config.toml
n_layer = 15
head_dim = 128
vocab_size = 2048
init = "uniform"
lr = 0.0179
beta1 = 0.95
weight_decay = 0.0
lr_head = 0.00819
grad_clip = 2.0
warmup_steps = 34
batch_tokens = 131072
Each number is 128 + 32 x the weight over the matrix's rms, rounded and kept within 0 to 255. Layers, rows and columns count from 0. Numbers have three digits each.

# layer 4 attention output (transposed), 256x256, rms 0.0479, rows 238-250, columns 0-255
169049116112139160129096171127109095174149102115150176140112126132133128140114109172139135161181126110164140148075123151073093119162131076148165148154104110160171110103119121111148162133110125162038126161180154119128137154130127170174144131082108112135134136182113116152068105152145204143135158117141078082114107096113135100103164131122113090093134144091107167135028092149142122095129125128153097111109131139128135061136136068124149160145128118129150117160168200143073171126102149067212144101104127130201115087143137081112066149164123203118200079083151106111158172127093130114107098125173107123171161108124091129135119096154153124125102085142045109135133143132095102074135163112094108104135190117140156170098148164115097111127185112156138122140094194138137112118151116
141140099131093105095152148151088133134072147101155146120132168150103164104071133090201079175136076111164142142116075140137115170164084149049149104049093157066171173160091123133133135143133222147099120114064085178118138113125131129210120151081140124143129109158106094077138109110172124123204080141149132113127161128133122093103120087136157161142141092173131145150139109111064175188170131170138174106124070128152206146177161164124096114134155092117125116141078095104107109098111144138094100166134156153112108117116165107101122086162151103112160118124074171071103096202079148167133101116128089105121147167146168144180136098170132164123120111123174156149146130108137129092137085101128127110112119118144112148141119115157118117140120122108111113054133165134152126163150118
141122118133108123164171053054147191114116141172095119145116110119131113087143135173134161116132150164107165179097159187180109154128112103059097108121109089142093111145141184113145072064097125143115149156125119119130105109188138091062113129240084115128110135138118193038143105082114084106112108166164132125121089126111098101142160133076162180118062111117148101114173156160156086150170170115134130169139087139212058108127164121098127137117113114123100138104158161135107124106143153092076136118135186115100138142147116137192115137163148124052165115195162145138122159089082095104111153154162067121169118193105099149119156181093176126141141172114106195073138134125120100161033124145128106187193143163135188098092128192115128093122075151160117107090076122108086195128123129
098076111084113087129137150110142135123117165107118052127107141073090133089124078136095090139140117104145131175145094147169100090154073136102145130141189132138118164091138091144157132089113117075098138140133157138186181164152171132088144137139113137137128132137135091140108128142143096148133126131154055135112143107103116064135180140192117134163147085114097095106098128191153126128125156162157103081125104138080077069171098180135117074139112168129142135144122107155081112157058128168154116139152167104157124149160115088166154202147072128099171086118118163157133142179129157097165117130130087091091154105143178076158163107158135119095111130147150131106128116124149165109123156186110116130116164160110119093128159175137069111159130133192146165096162176125121095081087212
127148122158127064130133135071108123122108149128163160158146142125183155117082101119070098106134113194139159116146153155105139149133134151130113170167153101133132174122169138112077124118132106146087155103155126153138197110089104118050145158127137139114100131049125161096085186099145109082103128110114133187138120115089131185160091182101165133156106120176111102164160166103174059110072133104094176065136137148187168121130089141111130109135138107179119173160122094131131119158125122119075143188115122120117136126125055175105100110077150031130114181131119157131125085105127100105166163106128122144104107166153123142117096119169136145113162083122167176145143116122150125176148105125075127146120189131113143141152122094155124174090069133135153114161112113094125140110066081
119083149135121107118110090151122136143109066131157086170171124127046119098134072113148105094160087138112147073125160191188137135074183086103158133118126101109090129084121104045093157104139129110087105168060193143132142174183119114071142116091158121189091152075144100122102156092188109105173047115085077131119168116144134138186144189145100131242136116091119123155130100130152097095143171105029203149167113124162087102162158122109102111193110152167139185128100151102171107184110137200102137118192169061089133124211137155169151157137156125067137133143115134140120121130153061144132123171152131179170138146093141130123093140152145163118115071111162119132114103152189119142159108186105007046094102117122086114117070140137099199161136098153136164133138129125187149060146125
066134138088121194083090060089143173106098170180163165107123131110167062146178101164129097150093134101114079122141130132115126095147129151080145158170181089193065149093146167129140177096165131161092085165143137130106092137123169080134143148155095118127152159122143057163115123138165085147175166122175225087094190169152092093105153109125161135111130072088124058130124097144158024090148106143129069123148106073129104186138120099139174109146097123216104146069130210123103093125121124114121120134111126096131146175090085112137143153093139119157137123144142158151111193101106114107119195127086131105124125131135116189132136127096157111167142117156116121102140156104121111131090110133144157126160129127144160177118145149109146118130140168126090135107120142093138081161090145
109123172099149126142181092165119168090111062137138119144113131120116073064161133126087133086167102181146096096099124184140171111105115147095127178128187134128082129183123129146168162100160105143114158133144080083128105106085147112131108168117167157108122164082085127150103144081162124165177131162048152143199085090153145150166122133061099104107158125136141170140173118158132086109137128090116112120114127052143150167149110109182155164102125126231150139144119161168125105158108120170107137127116123111088108183173083117065090139087151065135142143137080114153095169096125094078120168105166146145147131159164122124204080156137058167103170113113109116110152134160152110146128145076133093115141110125157131098134114096156129155118152131164096079151089131052116149148133113
172173109186141153123087139079174121185154204186147180154119188143213097115121165129158100154115110115108169149171099120126107093128113156145118152117157130170167083155133140139115180064147178100091066160120161170130157138133179076098152144119142111109118095065089156108107128154096146134110125119112091174120114125113122130129165082071094089123155058133158105109146149099082106154103153188211126128140152139157090068127135075141116158136091142113117130137143136117143139098081133103118130141067167179141126115066131086118111126176083099154111121146106124107143135057131127161078145090125067118107165120199063197149124213084123117156136116152099116149099147103160084143132110178142141185146093110077073138103106074147116124155143154089129113119143168135073147116099089
144168049119094077118125116159120102087132105108104138124131148128139084174081159150149146116135112124087072135180153158170113133133123122132099100174122175113136131138172165132150106144190131163180115108114106150181091171136127074188147111137130168113119127180161124140162125109065171166143110135142160094104147132104123159086094138184140167126112135142072131065199149150092105114138069156159072214052128139134198110135130132157162120139079097127162166191068152084145140140174127140130147111137107110128042107162066094141149073126153116159128064144145119095026074107096160121170127156130189066174171102138082086120181101130092110127146138123090093107163097048091106147120106089157149145171099131159129161139125159092184127136103127113151099076121132131137141196123099
122084055127182151128138113124089113083153132100091136099138153171132116198105140114154124142133132156099126112120102194099150133155125150114097099130076092152123131106116108171112102137133189133145144153157174155066164102113119121113105133091147082097159130116136140104124095139156136111109125095177155095157125121163138119115164099184105079099079130132116093096129151120153160129081110121122127107073145204135161117135091181118127111076191123100131117119166121103052100158133091123057126124101099158169160164094148158143099121110112049107117158113104107141129078131061204087126149120141152175096167129140170092165135178091127115140163082158109148147170104124132194091153068145128166121090177073200183154130144164134123092133153121188131142141155133153129155124148124
172140181066088110127135130146134115131174144091083067146094136112097093103083096115073124149084104098127149141122123171116151124125095161121165136142169189129106132189105141140136080197125115113128112124160138105116153138093205071114144140147166143107129134150176182102146055147085162109133126113067135091136091143201094122108129115147112166127142125186169075142151141146095117140165144087102045108137096124175094196091112122081139159175060098125139134146137119176089178088123122162135132112127150089108118203119112091119121154144115177143134133153109123134123097113125137102127145167174065082156085116081125134135187133084111165207140174158207092115154158103089200101161127101066137129113103170090096097120113126076110148166185108149174119130163135161132097118095149
112070156127139124143139095142099164129139156111130129160116133099054104142121148108127173136114127108141109154071125164143135116095143063140108124106121154139072125126132093138151104188149153165119144102134101082117130158097112115222153127077114188200132076116101099074144112137112102177139120137107147111097101111106108140156072098147128100119207122142121163198127169100144137167138119149102085153130095130143128117096135085162121161099129104115166099086137156113117147189125118162135163095127130110125119197175166085146099108132140139123147101118145063141114170176122153053178145123085147088106072141075126106147148153132140138052112115145131140117120132102124074142107176122153124165174175090135172112120107127157154187084095155154096114199152105119130107138185151
# layer 4 attention value, 256x256, rms 0.0386, rows 239-251, columns 0-255
134142148073115132097095102131148153073135123092219113130167078099134131137055158148139144111147085156130160135158148145135113115125138065136156094177119148108168129117101133131174123104074159132176142132110102113126119148151126127121123151127098128133080151129124136187151045149058084168112112134076124113065082167193156115154153078099122092103166071143098182139088112156104155046066195132097137181114146131103095153130162147168191142141137142125097149106168104116106155166134117101120188152151123119118103110096100187115150155158153164149135096090140177125126133119163200152126127175028128151121116198102139133191164139121130134073120131137076088106083086187138103074086119163136107168122120099154101120058127139128132095239134115075110139095151155174119132098132151
129158090133154099085107147188130116108095101183154170151144204158170096140101167130074136139103073108168084111160119032119146007144151151084170155078152126113143154121164143141114109117080172143094101111054082197155160068105113168144125153104128113175072186197108087090065072144112133157092158075098056140104108151121158152112161168123106189155102128160117105129095152119113134118100115109156118146133091156077193116121162110100146122145134150204105146176119099122095073107119136158083134087109076142098134211148163165160114076102168179145143109172186036118154176127146047146115117080171147160114104111192137177126171127099110181103134192124106127132095079104084113150198129126101119053120074127064134168101108124099201137108161153124137136193161157176135111098114117
152169190132183168151141090083072151083094107079160167103125104124129082123117155112183146183091117115068112084112115125169135152162148140125152189145081135169097165148133186133140114135151099150105140080092084087075082163098156144154098153102104159089138117151060125084126089161065051115035108142067158131129120131187189145063095182136119124070095113171084103088154170073152079154160111077056165108131120083132091186091123108082199163140210136121144175142132059084115147106193164109157155193158146129095060141097175139157116165146152138150108129139144094104112152078154126155149155154125151141153098154135154092116152106097126138123149188080147142096135192149104114111093154112145091095131082174131126058090106112141117174133180172123150110115145124179134172161141086
105140107079109163181093140131108099128156113163085133111153161117147086059209180138097156126169119035107152175121114106167181137110136163119084105120121075128100088106143149121170082147137150061124093103155143146149119143114158083103125128160146158119115118145068150158115172100157078154196101115076097087130155106111130095104141125129129168131076112085190128152205065140104136138074160136118154126147156130146065124089080089134127106116110159128110051124140122107118117143140149172125135111114092127116085096126099104116150129142122203119159119162152067164097097134147111085125103110152107133126148141133167122132082128204159091134134118146075054137141128104122122174161168158149106170161118121201079156150102149149141053178174246144104144137132148123120109147184185
114111102031144100123097124089105158103164157141080171158069095111203134130150153089135122175121101073135156112148146067154130167102105220148133124165128135183191162187116184168126115152057137147106162085117105125105099131137124107161125109147033172100088118148113093119086136173112141204134161133081181205079130158139153172110046166140106126101092156126099111126194160144094142137091102134080128120102089091184111084064150053184132169110188174144071109144080136111143150141141127104114150195106057151085127161132123120117118185132113137139172121085165158131109085094102147183093096085144069079089151057132121171100163096183119115161090151158116164122161141134133133146110081158181179193142122139162090061165149155159153132062028153097210074143154148191100111172104076
167132019175173112154141185133182104173143082121190137149115110101126119099119180193091135107144112148145136075091146148121069163186075132141148138122074189162128118101143132092045052156140142158093101102107135124160142128077108186091172126086114149136081093105126132102199099122080168152110127151090088102174140174103163137095144117145127088125151178118125128153166121115098140082137123124239123109081116098114115152195134140083091139113147160134152121156147097106084125094144197130145044177105150176154161134135139162138106151075062111063179179150148136121153154063152142112134128121176148098095136114108186136107138120136043155107131137145164107147127142148102094201146116072114132148071165144127105063147111078089077089111148183163108072190158109099135093091157168
138054089129086150182176149113127099142048120137104152100115136128125133140132125102137079166161163069176121155190161128092111159185081141110045136176082156209192114156119139238090118185092145114149128091091060111111084154155147135091142101175111188157113102124083133138157149117146092120158125101071062099127141174014163092103157081196163105199089115136095105186148084118081110139154134141161126073144150132120133132143145174102063123129103149165114122027102095137074194177115111092133093157078129120181129162112110163173184154175082179127155098191067114126112134160132144113079126119148157107116177168155171089083165124115118095087123177179054108100092076131154088157119112097078155181162156151124115129117145083119138114179127183145098105141170114189178143144116131
142152149132196169093169151158081149200114111166133121114120096108107170109168245126161138103094134165119185093114138119144177166128064140077174096103134207111110115096123069115153130144069091139104178129119132130153093152137120139129104085123096165140097122133180114116124098079178106076148144139082140067166122148176150090147180070065109132116129094089190100104111099086156157029114144097183168116116164136161153146140059164084161136150129157186140086093142136108127115148080137140122114117136123142113167113143102155144100130115149139061172163128163101084102094171203133108162130170144118148121120219154150142096177050096129130147112160102180124150138092092178049107131141134105143151100099096160118135094091095091159085056159144136129146131086005116174092114157106
077143095151098138108104150118191087109196116089124107110137134156011168096044107131094167147104105171156126100121206124159080122157111096125154177160110109177160163121107127087113086129183212138107125141159135197091163117102193158091102133114175158205101086146144172109157167055082154128145139183157075135155105180198125163134116127172140092109112150108127143117065113160108183117156154093125100152128093168107089118120162086159153065180103094065120154099141164168054111154097110130102144115116022146167183190113148137090123086138169171169123075107174098093128138140179091056174128109064074122146167138124136118074112189139170165110163103104125166120108155103086182113128156161118117117112097083153146133124097105147135123141148139117108129095069056168152131110117183
133194159096136156144086139157174185100137126118091080130128167102170139084166102102142221081130168156084127093150159106108103088124119216127109108130156150141100104172122082129152091109096129168161113106136145123109157103126195188134137096153109148114159087112135190112164150118107051101172187117120137194147162096078086106135109189090124085106181095048118169062164146159110162165135143175152093130165163056099083087099126127146178165152106117134121112152083112190132104121173140106119097125147150116138106127150114130128206147138144194119135106159081213137139154127138098164149137152165170095123081100091134108137102138047140141094100162077050115082115053159149116142109126143120088084152152128087136158139094167139116137156131132067073140200117118123046122117135120
102090063116209156132208103097111145066083108148134108133104132118121080150129139163146129157173132141139110152128193101145118111150154091087140132103094163117114128119144090134114114095178188094088119167079122117150093129150164171198148126093151081132210125136162184084098135113123150127119162029133165051149095126106221123063125137171112145046209155156112099100088111147101100135146092162117109103097133147085114146149139132065119038109152042137138166121175124100078090108145124067143125155100140205183143185125143092134067120145149122193078105116088108128176155147111185170135117115105136102086153130148115107097142144160173079116174169070132081189146134111160054122107118181191142103151181156114112126115103128150171052092120158091146103067148152207126177117118164
138083099112126109182113126116166067077121138148150120130153117117117184150124097150051048089153093159069147057183144169114144134127124190102159125181053120164123068142189142091116170077080108108179123175159106143075094153134110179118108167139096109184135161206057221146175140098115147086152088138184102115146098124059138121154126071172153135130085113140113096058099143150084125116130135186108111124148157156131110136167158107118133129154139053124120141140181093151104124157117107089098111105154072105187135109102134113149158171172076173138107123147104115131151110146126148113115132137146165101128172125165134057156124121119121156166087181172141138155113111109125125121156069202096117129094124129119139135117213133118078190123092133135155175069092159166202079172130077
165174132160117141075079083144105069115126080122055181157151181020127136173134068139108207111192092119140161156171126121160090107127161152169062112161196085147123171091131130065143150130114121127160133176175126163109105051121155129155086160180184113128072144101134180122183104110103104122132135134162097115103122075044097066157130099155126107106117059039123112066059174092156174140130116097159114127192134139166131179197157154222145165103134118121142141111097115146126121105163099185117162110108100147111153090131132103117129113196215118135131083136162109125113122125176143139075178135105102131136186121165140133207171179128119149109105107052102176144099109088107175131178073135172092142110103115105218174150152116160121097150148114081117203093109120129074129156100074